config.toml
hidden_size = 320
num_key_value_heads = 4
head_dim = 64
hidden_act = "relu"
norm_place = "pre"
norm_eps = 1e-05
qk_norm = false
tie_word_embeddings = true
init_std_o = 0.0359
init_std_up = 0.0413
lr_mult_up = 0.701
decay_fraction = 1.0
max_steps = 8249
dataset = "wikipedia_en"
Each number is 50 + 15 x the weight over the matrix's rms, rounded and kept within 0 to 99. Layers, rows and columns count from 0.

# layer 7 attention key, 256x320, rms 0.029, rows 40-63, columns 200-239
56 36 70 39 42 50 37 29 62 51 54 59 76 27 40 33 49 66 52 45 25 66 25 56 69 66 47 45 69 52 45 61 49 60 46 51 58 50 36 64
68 50 78 60 37 51 76 22 34 63 77 54 83 30 60 55 45 53 61 54 50 49 38 39 26 41 62 47 41 64 37 33 36 35 33 70 48 48 66 60
63 40 44 40 50 69 38 55 71 47 19 54 56 42 77 57 43 13 45 56 39 34 42 39 46 53 41 42 52 59 56 58 60 77 64 28 72 65 55 31
50 27 43 15 56 24 37 58 84 43 59 10 58 49 31 74 38 63 42 29 49 58 63 43 77 57 68 47 61 55 63 26 50 69 51 39 51 51 52 47
35 52 64 51 61 23 56 34 44 62 58 69 74 62 41 58 73 74 53 49 24 47 39 64 60 28 36 48 48 48 53 36 58 58 58 60 52 56 49 52
37 22 29 25 56 62 44 37 75 48 67 45 50 41 49 22 38 56 39 76 33 62 39 60 71 63 48 43 44 79 52 51 39 54 49 49 59 58 50 51
59 74 37 49 34 63 59 61 59 70 48 26 36 52 54 47 42 68 43 64 60 65 27 80 32 18 32 40 53 28 38 53 61 44 49 32 67 46 42 56
42 43 51 35 50 75 62 69 45 31 65 61 57 35 47 61 66 33 43 35 58 43 25 40 73 54 14 75 42 51 44 56 71 65 44 87 25 34 34 35
55 92 56 69 56 59 70 70 69 32 60 59 70 54 39 59 51 37 22 65 47 51 29 51 77 24 46 60 41 51 53 73 28 44 63 69 47 38 58 59
69 60 51 65 52 28 57 54 41 67 52 53 53 79 51 34 49 38 44 43 54 47 68 68 41 58 50 59 59 45 63 41 45 49 77 48 66 49 60 71
23 65 50 38 50 72 50 49 69 76 45 21 53 39 28 19 42 42 60 48 43 68 78 53 48 65 55 43 38 61 60 51 45 45 22 36 43 62 47 41
54 60 67 77 81 33 20 40 52 65 55 67 57 31 63 18 50 69 48 65 32 58 60 60 48 55 21 58 62 31 76 54 48 40 33 42 54 41 58 57
47 34 30 56 38 63 65 69 60 45 50 34 73 63 52 30 64 57 53 53 64 65 47 51 70 60 54 60 54 19 35 49 60 59 38 49 48 54 38 44
59 19 34 57 51 75 38 57 36 48 32 44 67 65 47 50 77 27 55 57 41 65 49 69 61 14 34 73 65 41 28 48 31 55 50 50 61 49 16 46
50 51 31 65 42 42 44 59 35 23 48 53 52 37 30 99 71 40 62 37 40 19 51 72 52 50 57 41 51 57 51 48 38 55 50 46 79 78 44 47
60 57 40 52 43 46 77 71 64 54 56 61 33 28 87 40 59 40 56 37 70 66 55 47 45 71 53 54 53 56 59 30 52 52 44 66 44 38 68 55
53 40 60 64 50 41 63 44 59 55 40 43 50 47 62 38 58 45 24 42 52 44 68 20 52 62 35 18 49 63 71 31 65 65 53 51 40 49 45 55
70 59 63 51 60 37 70 41 58 49 42 43 49 44 47 42 47 63 63 54 69 54 69 60 43 32 49 24 36 40 26 48 44 45 48 74 25 54 44 70
64 52 66 57 58 26 45 56 67 40 40 75 41 45 38 42 41 64 48 10 51 37 37 75 48 49 62 61 61 65 83 75 70 44 44 63 46 60 51 44
60 51 56 50 24 62 48 35 73 66 43 79 60 52 25 61 51 59 61 31 24 42 57 59 68 38 53 56 43 38 56 58 61 50 34 45 58 36 55 69
55 65 62 36 24 40 45 64 30 69 36 48 52 55 23 32 37 44 59 50 34 51 56 39 58 38 63 61 73 55 30 46 31 65 35 74 75 50 52 52
58 62 72 54 73 55 50 48 54 61 12 73 58 62 63 43 38 44 36 48 35 56 34 33 67 59 38 46 44 39 61 36 48 51 24 44 54 57 77 71
61 53 64 66 68 31 53 62 58 72 36 67 40 39 57 66 24 35 47 62 70 27 70 61 57 55 69 25 56 43 90 37 51 43 48 41 47 20 59 44
42 29 35 46 36 74 41 62 53 38 34 60 50 69 46 28 30 55 44 39 77 66 77 49 53 63 29 50 54 52 23 53 51 45 58 15 32 33 44 80
# layer 7 attention query, 256x320, rms 0.0288, rows 41-63, columns 200-239
34 63 67 54 26 39 35 46 46 33 62 79 50 58 59 68 40 55 76 42 63 57 41 46 30 76 49 36 49 76 46 46 40 46 47 52 63 43 26 53
58 37 45 41 58 36 43 45 41 51 41 50 45 37 73 44 55 49 28 37 45 58 59 59 37 42 64 47 52 70 48 37 60 57 51 72 46 54 38 61
62 22 59 38 25 43 58 42 39 43 42 24 52 51 74 30 70 38 39 41 30 55 20 35 20 26 34 51 33 53 62 21 47 26 72 28 47 67 72 42
29 61 59 50 61 56 32 70 59 82 56 84 70 56 36 49 43 78 34 33 19 59 39 43 51 66 55 43 37 10 55 60 75 58 61 66 71 50 59 49
75 35 44 33 35 54 60 33 57 67 54 69 33 38 72 48 56 73 73 30 53 57 35 50 66 44 67 63 45 56 39 43 29 49 41 60 81 40 55 53
40 65 46 56 46 62 45 62 33 69 23 58 43 58 58 53 41 45 48 75 46 70 37 41 51 47 63 34 24 72 45 60 44 46 45 35 43 30 51 39
21 52 35 66 50 58 99 48 52 48 27 33 59 37 48 69 63 56 53 38 67 43 27 49 40 52 36 40 48 66 54 51 60 23 48 56 26 52 36 30
42 73 34 51 59 63 67 67 48 51 66 51 52 48 45 39 43 55 73 24 57 59 62 29 54 48 64 55 43 64 36 57 41 43 50 37 49 40 48 59
40 83 73 50 45 34 36 64 62 53 51 49 41 69 54 60 42 35 56 65 47 36 88 40 33 65 51 46 58 43 60 51 39 64 41 37 29 52 46 64
39 50 62 69 31 44 54 40 45 60 39 38 61 61 45 42 40 36 61 70 40 33 59 69 49 27 37 30 40 67 53 67 49 61 51 25 59 60 55 37
42 51 51 61 61 50 40 57 42 08 57 26 46 27 56 33 39 69 48 65 34 53 66 51 43 46 68 21 61 45 34 67 48 41 51 54 37 33 47 39
34 31 34 45 34 37 50 24 35 62 49 76 74 76 50 46 64 44 36 40 54 65 73 25 45 52 51 47 59 36 71 62 66 55 37 34 54 61 49 56
58 50 39 50 86 45 46 37 57 62 28 26 72 56 60 33 68 59 45 56 83 68 73 10 39 39 35 66 36 64 32 12 41 46 58 44 42 55 80 63
47 45 32 62 49 09 49 73 53 42 57 61 53 39 29 74 66 45 41 40 59 78 38 43 46 37 47 40 58 40 54 67 40 70 66 29 70 52 48 67
36 70 35 50 41 52 55 66 35 55 42 44 83 33 48 40 77 45 57 64 50 34 47 75 38 52 66 55 78 57 43 57 50 52 61 75 70 55 52 52
36 16 37 18 56 54 57 65 52 49 28 61 73 44 49 47 46 72 63 35 35 35 41 41 39 81 52 37 71 54 66 31 74 30 55 87 87 29 46 62
66 60 46 56 37 61 78 35 52 39 58 50 43 34 64 27 64 52 40 33 45 44 42 57 47 53 49 39 47 37 09 54 67 40 35 62 21 42 51 55
65 70 61 60 76 54 63 49 72 50 54 39 56 51 52 30 33 41 58 47 49 40 30 45 35 61 39 68 53 54 67 35 55 48 55 63 71 48 61 47
69 54 37 80 70 62 45 44 53 55 48 56 69 43 42 64 34 58 61 44 44 74 67 61 66 16 55 56 44 47 56 52 45 73 31 41 45 74 31 90
43 74 56 52 61 31 56 47 27 43 22 39 70 50 61 53 38 31 76 58 37 75 42 59 65 46 36 78 65 26 57 53 43 65 60 15 47 70 43 09
44 51 40 35 73 62 64 67 80 34 38 46 52 49 22 51 31 61 42 61 59 72 51 51 54 51 38 50 45 49 39 61 38 31 57 58 56 44 53 62
50 53 64 59 52 55 48 55 78 40 43 40 40 40 79 75 57 44 56 22 50 42 61 62 60 43 71 38 63 39 18 56 41 39 40 41 76 35 74 52
48 58 46 56 50 28 54 55 53 40 57 57 39 66 66 41 52 66 18 41 46 33 82 91 85 44 55 53 61 73 46 23 39 37 41 31 59 61 55 52
# layer 7 attention value, 256x320, rms 0.0289, rows 0-62, columns 200-239
44 56 55 62 58 64 71 52 26 28 71 70 86 67 45 59 22 52 40 39 57 57 31 70 60 54 60 42 44 53 32 43 43 43 61 50 62 36 51 49
44 44 69 54 78 30 39 13 67 42 29 69 46 58 16 55 30 48 45 41 39 67 47 56 14 33 37 52 52 80 47 46 64 49 45 63 57 87 83 68
57 47 68 43 36 58 08 41 42 72 61 60 72 65 31 34 29 39 46 49 37 53 64 43 34 35 71 35 35 47 44 55 32 46 43 63 40 49 34 67
41 46 46 61 50 40 76 53 58 18 43 61 74 49 40 62 47 43 38 31 43 73 27 36 43 37 34 24 78 25 42 64 29 29 49 50 48 37 31 82
43 46 52 56 30 71 57 50 38 41 48 49 66 52 81 32 62 56 66 42 64 44 34 36 45 45 51 47 65 40 34 40 42 76 58 59 31 17 43 41
31 46 39 76 72 44 39 35 33 10 30 30 61 59 37 43 38 64 52 46 37 60 46 37 44 34 48 63 52 51 58 54 38 58 62 65 71 43 61 47
31 61 48 36 64 47 60 45 70 57 47 47 52 39 64 41 27 36 54 40 44 21 54 59 47 66 38 58 58 51 56 54 66 33 47 40 57 20 49 62
35 15 53 65 50 52 53 41 50 49 66 55 46 48 64 73 76 78 62 52 44 55 55 30 46 40 82 47 64 33 38 22 25 50 21 64 21 53 37 67
58 47 38 38 46 70 18 59 68 64 52 64 56 62 51 54 68 43 24 37 43 70 45 60 38 49 56 55 50 39 36 51 54 47 68 55 19 52 39 69
88 35 18 69 66 55 55 27 54 69 35 56 52 45 74 56 37 54 41 49 48 38 32 24 60 53 24 41 43 44 44 64 48 39 57 57 60 57 44 60
50 45 64 49 72 37 57 44 53 28 51 71 55 66 63 42 61 44 35 23 67 31 58 43 34 47 43 29 36 58 32 49 35 49 55 36 55 56 86 52
56 65 47 66 55 66 27 35 57 63 51 41 69 42 61 46 52 50 80 43 38 37 68 58 49 44 52 56 37 37 41 56 18 39 67 40 52 43 63 66
58 55 51 62 47 37 69 45 40 27 55 35 48 30 38 50 49 62 57 63 24 40 79 45 17 44 52 48 52 45 53 52 48 36 32 34 54 42 52 82
46 54 24 64 43 54 49 52 57 48 62 40 58 39 53 47 31 51 52 61 46 66 33 67 43 64 42 23 42 47 48 51 23 25 51 50 49 65 66 43
57 59 79 73 30 49 48 43 17 52 37 53 34 23 33 62 46 53 43 72 65 55 54 32 50 40 37 49 41 42 35 49 30 61 61 59 45 56 27 54
84 70 37 65 49 38 30 71 46 31 51 65 46 57 63 62 25 57 57 49 62 53 47 52 56 49 67 19 60 40 19 77 53 49 49 52 39 64 58 37
46 43 29 47 58 40 48 31 67 38 40 34 44 68 56 30 68 40 62 63 37 47 34 49 57 57 35 66 24 52 36 29 39 28 52 20 27 66 59 54
46 46 59 33 31 20 68 50 68 33 42 48 49 50 67 74 47 65 81 27 46 55 64 68 34 63 53 35 71 95 59 39 41 50 56 46 39 36 40 36
66 42 35 52 58 35 33 60 46 79 46 67 63 46 38 58 55 42 58 64 61 60 33 36 37 54 37 54 66 21 27 41 52 59 62 46 46 59 41 62
57 49 53 54 34 48 44 46 49 29 31 71 54 42 40 18 66 55 63 68 44 44 34 73 32 40 09 62 54 47 49 47 39 43 53 54 51 43 56 33
50 31 66 52 44 87 65 39 71 69 68 32 48 43 56 74 48 61 64 38 35 56 45 62 29 43 34 44 64 57 46 72 64 43 31 32 38 50 57 38
29 21 44 49 53 69 58 52 43 22 51 58 42 46 44 45 61 69 72 58 48 46 63 11 47 75 57 77 75 53 65 56 65 64 22 56 52 79 59 65
77 36 33 33 44 45 59 53 79 41 67 38 41 85 71 16 51 59 34 48 52 48 55 47 65 26 42 66 53 64 51 28 53 25 12 38 56 52 16 40
35 38 59 52 57 63 70 36 60 84 73 56 50 40 63 42 71 37 91 49 50 61 53 34 44 28 57 58 66 44 24 34 58 49 68 64 60 51 47 61
47 50 40 46 53 50 65 41 43 66 65 48 64 48 71 63 70 58 23 82 61 23 33 41 59 54 65 43 33 41 22 36 55 31 57 35 48 68 42 60
47 38 48 45 39 44 76 51 59 46 62 40 90 55 45 40 45 27 66 54 44 16 69 60 45 54 57 52 74 39 43 46 48 52 32 62 20 44 56 44
67 59 54 32 25 58 52 48 42 45 50 51 49 49 67 57 56 80 27 73 66 37 58 61 57 38 00 20 42 40 44 39 50 52 37 77 50 66 47 54
58 41 46 15 59 36 32 45 50 44 67 76 57 47 26 48 55 45 71 61 52 58 61 44 32 32 76 56 78 47 52 64 47 63 55 64 57 54 63 62
47 58 06 75 48 40 36 48 60 53 92 76 58 59 69 61 53 62 69 63 79 42 43 58 64 28 48 76 40 56 50 47 44 46 67 74 59 23 57 16
29 44 37 38 24 44 66 65 54 63 81 70 37 59 49 34 16 57 44 47 40 45 68 53 51 59 40 51 20 64 35 46 50 66 46 37 53 33 57 58
69 64 55 38 47 57 91 60 41 53 46 40 52 58 53 46 31 74 56 19 30 23 83 63 41 42 41 40 60 41 52 43 47 11 59 60 20 55 53 51
44 34 57 64 58 35 39 63 51 51 66 67 52 58 62 29 74 43 43 52 54 46 55 38 51 57 48 68 20 45 43 24 54 41 38 57 41 70 61 63
54 63 55 63 81 39 46 44 44 49 55 51 39 35 34 55 38 52 38 40 16 35 33 56 49 49 57 58 59 56 49 50 69 60 65 35 54 31 60 43
57 39 31 55 54 32 43 39 47 64 57 69 32 43 71 60 33 60 46 64 60 48 46 74 38 72 56 71 32 51 69 52 30 54 62 73 41 38 34 46
55 42 42 40 79 60 30 64 45 33 72 35 43 57 55 52 40 57 62 57 37 57 47 76 53 60 75 68 31 59 57 25 57 47 28 47 52 58 74 43
66 53 43 48 50 58 60 21 71 36 71 62 41 41 59 60 63 39 29 34 72 56 54 62 39 65 67 55 74 59 33 45 29 50 51 54 16 69 42 43
55 69 42 56 39 54 27 42 75 35 60 94 44 52 49 49 43 49 50 51 42 54 73 44 99 36 38 46 52 47 56 49 40 41 39 48 52 37 49 43
44 54 38 54 57 54 61 46 41 50 60 62 60 53 29 33 29 61 29 66 60 57 57 64 44 48 73 54 74 62 88 32 50 50 58 42 57 41 55 33
63 67 43 63 49 46 50 68 39 59 34 74 77 39 67 45 32 39 73 69 46 61 62 54 59 42 76 39 38 41 57 54 56 59 43 35 61 77 57 60
61 55 49 55 73 45 49 49 51 35 69 65 65 76 64 73 28 42 30 43 21 70 41 55 67 32 74 54 58 40 51 67 30 60 64 49 44 83 45 37
58 54 60 84 75 37 37 48 77 65 55 39 48 57 55 61 43 48 66 41 55 67 41 67 31 28 50 50 60 17 74 33 40 57 30 61 65 41 17 39
51 49 79 61 24 55 70 46 57 71 75 66 49 67 43 45 46 71 54 77 56 61 48 52 43 38 67 55 65 44 69 70 60 50 54 57 39 83 48 62
50 47 32 67 32 57 73 64 38 40 39 47 31 30 54 41 61 54 60 43 49 33 43 49 48 60 51 35 44 50 25 41 42 65 57 68 53 80 33 67
69 30 35 43 51 38 38 40 62 43 68 84 32 33 59 57 50 29 62 47 30 68 67 64 43 42 59 40 40 45 48 64 54 59 33 39 63 46 64 64
47 61 44 62 64 36 75 40 53 51 25 39 31 46 45 40 37 69 60 48 55 53 56 74 31 55 44 39 57 37 33 57 40 50 40 45 48 71 60 44
33 61 60 35 36 58 50 68 55 46 26 48 28 45 27 55 47 51 48 64 25 67 56 55 59 69 71 54 65 68 47 34 26 44 36 49 66 39 39 74
51 48 20 39 61 39 62 53 50 51 35 53 38 59 43 25 57 59 58 53 32 46 42 45 73 53 68 51 73 47 34 45 41 55 45 66 71 48 41 59
45 71 50 45 39 39 72 68 56 43 44 37 39 58 65 40 53 32 42 34 55 39 57 44 60 51 45 12 40 46 52 32 52 56 60 18 36 50 21 80
62 53 73 47 49 60 30 66 49 42 59 26 39 54 56 49 30 66 48 53 60 66 61 41 53 62 42 48 62 76 47 75 68 52 77 54 38 69 77 51
56 82 51 32 62 68 45 37 52 17 65 29 38 41 46 45 59 32 39 38 08 63 68 52 50 40 50 39 73 39 70 47 57 35 56 36 43 51 50 37
60 52 44 25 63 62 42 75 40 76 63 39 58 60 42 57 76 32 44 61 41 58 42 44 64 34 38 67 80 88 60 57 63 25 28 54 64 48 56 64
48 45 42 40 41 41 47 37 50 48 26 62 43 54 32 56 56 50 55 55 41 59 60 38 44 63 38 63 51 21 88 61 53 71 52 35 54 32 88 58
54 22 40 51 50 58 48 39 54 20 50 61 48 61 38 43 48 44 41 28 65 46 26 48 49 19 57 29 20 71 74 36 42 51 40 48 48 35 50 35
72 56 48 60 45 57 49 56 57 57 36 57 38 58 49 39 48 80 35 51 59 37 45 54 64 78 41 65 59 49 69 34 55 47 72 75 47 47 48 60
23 57 66 59 64 50 64 55 88 42 46 48 59 51 45 47 43 66 28 64 80 36 64 53 51 36 57 38 45 39 47 14 43 77 30 41 40 39 46 37
55 57 56 52 29 55 79 61 50 56 37 58 33 59 26 64 51 50 57 65 55 49 36 60 50 23 34 67 48 64 45 54 08 52 42 37 62 41 34 53
42 49 48 39 35 55 70 50 34 53 55 43 57 60 51 44 40 62 62 39 61 62 59 84 60 51 80 79 30 57 56 44 54 59 29 78 29 46 71 36
44 89 54 42 72 62 47 55 57 53 54 38 59 42 55 47 55 55 35 60 31 46 48 36 44 71 38 47 23 38 71 37 48 65 70 53 62 63 36 42
67 48 41 36 41 56 37 55 34 50 44 43 57 42 63 52 46 54 53 60 63 47 55 72 30 14 45 71 71 46 49 44 45 33 60 45 47 27 54 50
35 62 45 36 26 54 79 33 47 48 44 62 65 50 64 45 41 42 59 47 49 61 53 47 58 40 58 58 62 37 55 40 56 60 59 40 40 53 57 56
75 70 60 72 48 55 33 48 54 69 72 50 38 68 70 45 41 64 72 33 47 37 52 35 62 54 60 39 52 41 55 27 47 60 36 35 48 40 51 48
57 57 51 47 60 41 69 64 59 50 46 61 31 31 27 56 25 39 28 47 34 43 70 48 58 59 51 64 41 55 38 47 34 37 46 44 60 49 52 53
30 62 49 30 65 73 40 49 72 34 57 58 62 78 32 58 63 48 62 49 66 33 67 45 43 66 48 66 37 62 30 27 55 64 23 62 49 52 63 78
# layer 7 attention output (transposed), 256x320, rms 0.036, rows 0-62, columns 200-239
67 56 48 34 51 36 32 69 40 65 48 53 20 55 25 35 46 28 63 70 23 50 62 43 51 61 30 32 46 45 64 48 62 56 60 53 41 38 52 45
38 46 14 76 61 73 79 39 32 51 51 58 44 30 72 51 45 39 45 24 41 32 41 55 60 44 39 48 49 49 36 28 28 48 36 62 79 30 38 53
87 66 34 41 56 24 62 59 47 42 49 46 52 32 35 53 46 42 60 32 31 40 51 58 59 42 52 63 58 58 52 51 41 55 42 49 55 55 60 42
38 50 41 37 57 61 50 59 61 60 49 49 38 52 83 62 52 51 70 65 66 44 26 86 39 32 49 55 50 61 28 41 32 69 52 59 42 48 60 49
43 49 56 75 24 37 36 68 40 35 39 55 79 30 47 73 72 58 54 65 68 35 31 43 65 58 45 65 70 66 63 61 75 47 35 39 53 49 48 40
32 51 60 68 69 66 39 72 55 51 37 78 34 35 72 33 15 56 45 55 38 58 44 59 51 46 68 35 57 70 24 54 63 58 50 61 83 46 64 44
08 46 30 49 57 51 53 52 19 41 24 62 51 63 31 66 62 55 41 27 49 65 41 31 63 44 64 26 52 42 55 57 49 56 57 53 61 45 72 57
76 42 56 69 58 47 50 33 70 55 58 71 47 78 62 55 49 55 38 81 61 43 30 29 57 61 41 80 30 67 51 69 38 51 78 70 57 48 41 57
42 58 23 65 51 62 29 53 38 32 34 61 62 46 52 35 34 75 50 47 43 40 33 60 34 66 35 35 49 41 52 48 61 55 46 60 73 36 43 35
12 34 40 10 65 57 59 50 72 24 31 62 57 50 64 57 47 46 28 50 31 23 43 50 43 45 74 59 59 64 58 42 57 42 45 61 33 56 66 51
47 76 52 31 33 57 56 44 44 85 36 45 35 41 70 44 73 46 51 45 51 51 43 30 69 57 43 56 43 39 60 52 48 38 32 65 20 15 70 40
64 59 52 60 52 21 54 55 41 23 33 67 67 52 57 50 41 68 31 69 48 56 45 48 27 60 53 48 20 75 72 44 56 56 53 38 52 41 58 46
34 25 44 46 49 60 71 44 63 44 62 61 47 38 57 42 35 62 56 66 52 66 62 53 24 71 42 55 42 28 70 63 34 67 56 65 62 40 49 42
26 70 34 22 61 36 70 51 81 54 84 66 13 43 51 32 55 54 36 61 33 43 52 62 71 65 80 38 71 43 32 41 57 59 21 33 43 47 39 42
44 66 60 36 39 36 68 40 61 41 70 28 29 32 48 36 48 44 17 61 30 66 39 65 56 59 55 56 28 55 39 72 47 40 58 48 74 55 75 35
34 60 46 88 55 39 23 67 37 44 45 00 36 27 65 71 54 61 27 72 36 43 24 36 39 31 50 69 45 24 49 62 36 42 55 23 58 51 42 72
63 51 50 83 57 50 68 90 31 48 68 62 37 45 48 66 53 73 43 74 75 43 54 33 24 65 61 55 49 51 55 71 65 54 42 64 37 50 63 40
58 16 47 32 64 39 37 65 52 57 58 44 57 37 63 51 42 47 25 57 39 55 37 33 69 52 54 57 53 29 32 53 52 40 53 37 67 59 27 45
47 36 68 63 59 34 92 43 38 57 46 38 43 50 62 26 42 52 51 55 61 38 81 66 46 45 53 61 56 86 54 67 36 24 37 47 59 28 46 36
57 30 42 38 23 72 55 65 39 45 56 38 45 54 75 50 36 26 47 70 61 35 50 43 57 68 54 30 55 32 52 58 56 66 38 44 47 60 44 43
66 57 30 35 58 28 20 62 25 54 51 47 61 52 59 53 37 59 52 43 30 45 65 52 70 59 60 70 58 37 40 51 39 39 68 61 51 46 44 69
53 56 42 81 53 42 47 14 61 53 34 80 31 34 32 49 62 48 40 38 80 60 30 52 37 36 62 46 42 48 30 40 30 44 72 41 64 37 46 54
50 55 46 62 38 57 34 33 33 63 45 41 44 42 48 62 78 31 49 55 58 31 56 75 51 70 53 54 32 40 61 27 36 55 49 62 47 51 48 46
37 32 41 40 38 64 54 61 57 67 40 51 34 75 53 61 38 53 46 45 48 46 18 52 49 39 49 28 43 29 49 50 86 39 27 48 35 39 46 30
53 75 51 74 53 51 57 66 42 26 31 53 34 46 51 42 49 42 55 48 44 58 63 38 36 91 13 79 66 72 38 38 35 68 43 28 52 38 95 37
43 40 56 42 72 57 50 55 63 38 61 67 43 42 38 60 77 50 40 43 54 41 52 51 42 40 50 39 51 42 53 50 50 41 77 59 63 73 53 46
53 29 36 43 46 78 60 40 58 52 86 58 40 23 14 35 65 33 57 47 44 53 39 52 64 36 72 59 40 54 55 45 50 55 25 53 37 45 60 40
54 37 38 42 49 69 50 56 67 68 56 54 68 58 54 70 45 61 57 33 49 29 26 86 51 58 37 73 20 48 53 47 67 53 33 57 55 61 37 35
48 55 48 42 58 50 54 55 51 54 62 46 56 42 50 43 81 44 64 47 35 25 32 35 39 47 44 12 69 80 33 40 63 74 57 58 57 42 64 31
65 39 39 43 65 51 48 27 47 14 50 27 63 61 64 50 71 24 86 72 46 51 40 55 41 42 69 60 53 63 34 31 45 38 49 95 44 28 54 22
41 60 74 71 66 58 66 04 59 72 51 51 70 58 38 48 49 55 40 75 66 51 23 35 53 55 43 46 54 58 34 09 56 36 63 36 63 43 48 44
51 67 30 72 62 47 75 44 42 52 43 47 28 55 56 63 44 70 75 49 20 67 46 40 58 65 63 38 45 56 69 65 59 54 37 59 59 53 51 37
75 78 53 32 74 54 37 62 51 36 51 41 61 60 43 43 49 51 67 34 55 55 35 46 48 47 75 52 56 43 47 54 35 35 28 60 53 67 39 51
66 55 70 57 50 34 50 25 99 54 52 49 62 47 45 42 68 58 45 67 18 37 26 60 52 70 62 52 45 42 75 52 66 46 35 41 67 84 31 35
42 61 27 36 54 38 45 26 56 57 52 41 42 60 61 67 37 30 39 48 26 56 46 56 20 49 45 47 86 33 34 63 50 48 70 39 81 59 58 56
50 35 40 52 28 44 69 33 32 47 34 33 60 50 68 23 51 49 59 88 22 57 52 24 37 36 23 41 53 40 42 68 43 27 27 58 29 91 33 54
66 22 37 59 67 56 67 58 35 31 23 33 57 42 50 54 61 28 59 62 76 41 48 73 27 44 85 63 31 29 54 91 70 30 51 56 61 43 45 39
27 58 33 35 49 62 61 70 41 51 63 48 64 49 61 37 47 31 45 61 53 51 46 68 53 48 56 49 49 43 46 70 49 61 54 52 53 40 49 46
44 34 42 62 45 54 35 54 36 27 51 38 39 41 58 45 69 41 45 44 78 39 54 34 42 68 28 50 62 57 67 50 51 33 72 57 68 40 31 47
34 50 60 50 47 31 90 28 62 26 44 48 28 23 55 53 60 58 50 57 66 59 58 36 63 56 57 49 61 30 38 42 64 44 65 51 44 44 44 84
48 51 59 67 61 42 35 58 39 44 84 64 60 43 63 52 53 42 62 41 84 27 35 33 54 67 46 48 40 58 42 50 44 61 56 60 22 43 58 65
76 29 48 37 64 44 59 41 31 50 66 32 62 54 79 70 41 72 57 55 52 18 36 51 70 35 44 47 52 62 50 65 29 39 07 35 54 46 50 53
51 29 45 55 66 65 36 39 44 45 22 40 39 60 71 72 47 29 44 48 37 39 22 28 46 63 35 61 57 61 64 59 41 42 35 47 35 56 34 38
72 74 66 50 61 65 55 67 52 41 05 18 81 66 30 21 33 38 48 55 40 55 54 59 56 42 63 35 31 51 47 38 84 61 39 63 46 32 52 33
62 64 35 62 57 59 58 52 58 66 63 40 57 60 44 71 56 31 62 42 38 68 19 47 31 73 44 55 56 44 63 49 53 49 60 38 35 53 13 46
45 37 36 51 64 72 57 38 36 43 63 56 52 72 44 36 24 65 23 46 68 63 57 37 61 44 43 52 48 35 53 51 81 34 68 42 18 47 50 46
18 49 64 45 58 49 70 44 29 79 63 59 62 45 67 31 58 40 34 38 55 50 55 29 26 48 65 77 38 40 69 59 53 21 45 31 72 48 56 46
30 47 46 52 36 45 27 42 31 59 53 48 73 49 44 48 49 52 46 61 31 56 51 57 29 64 39 70 62 53 26 24 57 41 51 54 56 38 46 63
51 54 53 48 36 32 37 27 44 50 36 53 70 44 56 36 47 52 66 54 38 46 52 56 68 29 58 57 42 26 36 36 38 58 40 68 54 38 51 51
59 52 64 37 21 52 40 72 42 72 59 51 61 45 79 42 43 46 38 59 65 26 52 42 62 63 36 57 41 38 28 52 32 43 57 39 62 78 57 50
54 34 42 34 48 30 50 47 40 67 22 77 53 25 30 47 14 39 41 62 32 30 58 42 60 63 47 60 60 50 71 65 44 59 55 75 38 60 61 56
36 48 64 55 40 57 56 64 47 62 61 65 53 85 64 47 52 53 78 32 82 35 62 52 41 51 76 20 69 51 36 27 41 38 25 58 57 59 50 47
46 49 75 22 35 40 69 38 25 27 26 51 33 55 45 35 48 47 73 63 43 59 46 44 60 48 51 38 68 42 38 52 62 37 50 46 21 32 59 72
32 59 64 52 71 33 31 21 54 30 40 39 65 60 51 71 35 32 55 44 41 61 53 62 51 15 48 49 43 64 36 60 55 35 61 54 55 67 53 75
52 41 15 52 44 47 42 31 42 54 64 57 58 75 33 37 41 35 57 83 47 55 72 32 74 38 59 27 65 42 50 61 65 52 40 31 68 60 35 41
49 50 72 62 64 34 52 68 55 66 47 50 66 31 69 58 69 58 57 25 47 26 52 24 41 64 57 60 52 35 39 70 48 74 55 73 29 44 25 62
44 39 51 38 58 53 37 55 76 25 35 58 60 68 45 62 37 61 59 51 50 42 38 30 59 65 61 37 72 62 69 27 62 48 53 34 27 64 43 37
50 41 63 47 30 36 34 39 45 47 67 35 50 71 42 54 33 55 48 32 76 49 54 66 64 53 64 62 43 51 53 28 61 21 75 56 59 50 75 48
51 29 58 31 42 51 50 45 36 39 48 62 59 41 32 21 35 24 54 62 54 60 46 48 50 70 49 60 29 50 68 41 59 40 71 61 65 66 72 40
48 80 26 50 34 44 44 49 42 29 44 49 36 44 54 29 74 63 35 63 51 46 38 40 54 56 63 32 57 63 39 44 52 44 53 49 47 47 37 59
50 19 65 23 55 52 41 49 38 55 48 56 43 35 54 54 87 71 59 65 47 64 55 47 36 35 44 54 55 36 35 32 48 53 65 25 48 68 33 62
65 42 81 32 44 45 64 49 52 31 67 39 70 36 52 67 44 49 62 44 58 65 31 73 69 71 57 29 51 31 69 63 32 72 57 47 56 71 42 40
78 60 55 81 41 52 42 38 62 53 56 62 66 27 55 51 55 16 66 59 48 27 51 22 53 47 62 34 52 37 58 39 56 47 57 60 55 27 60 52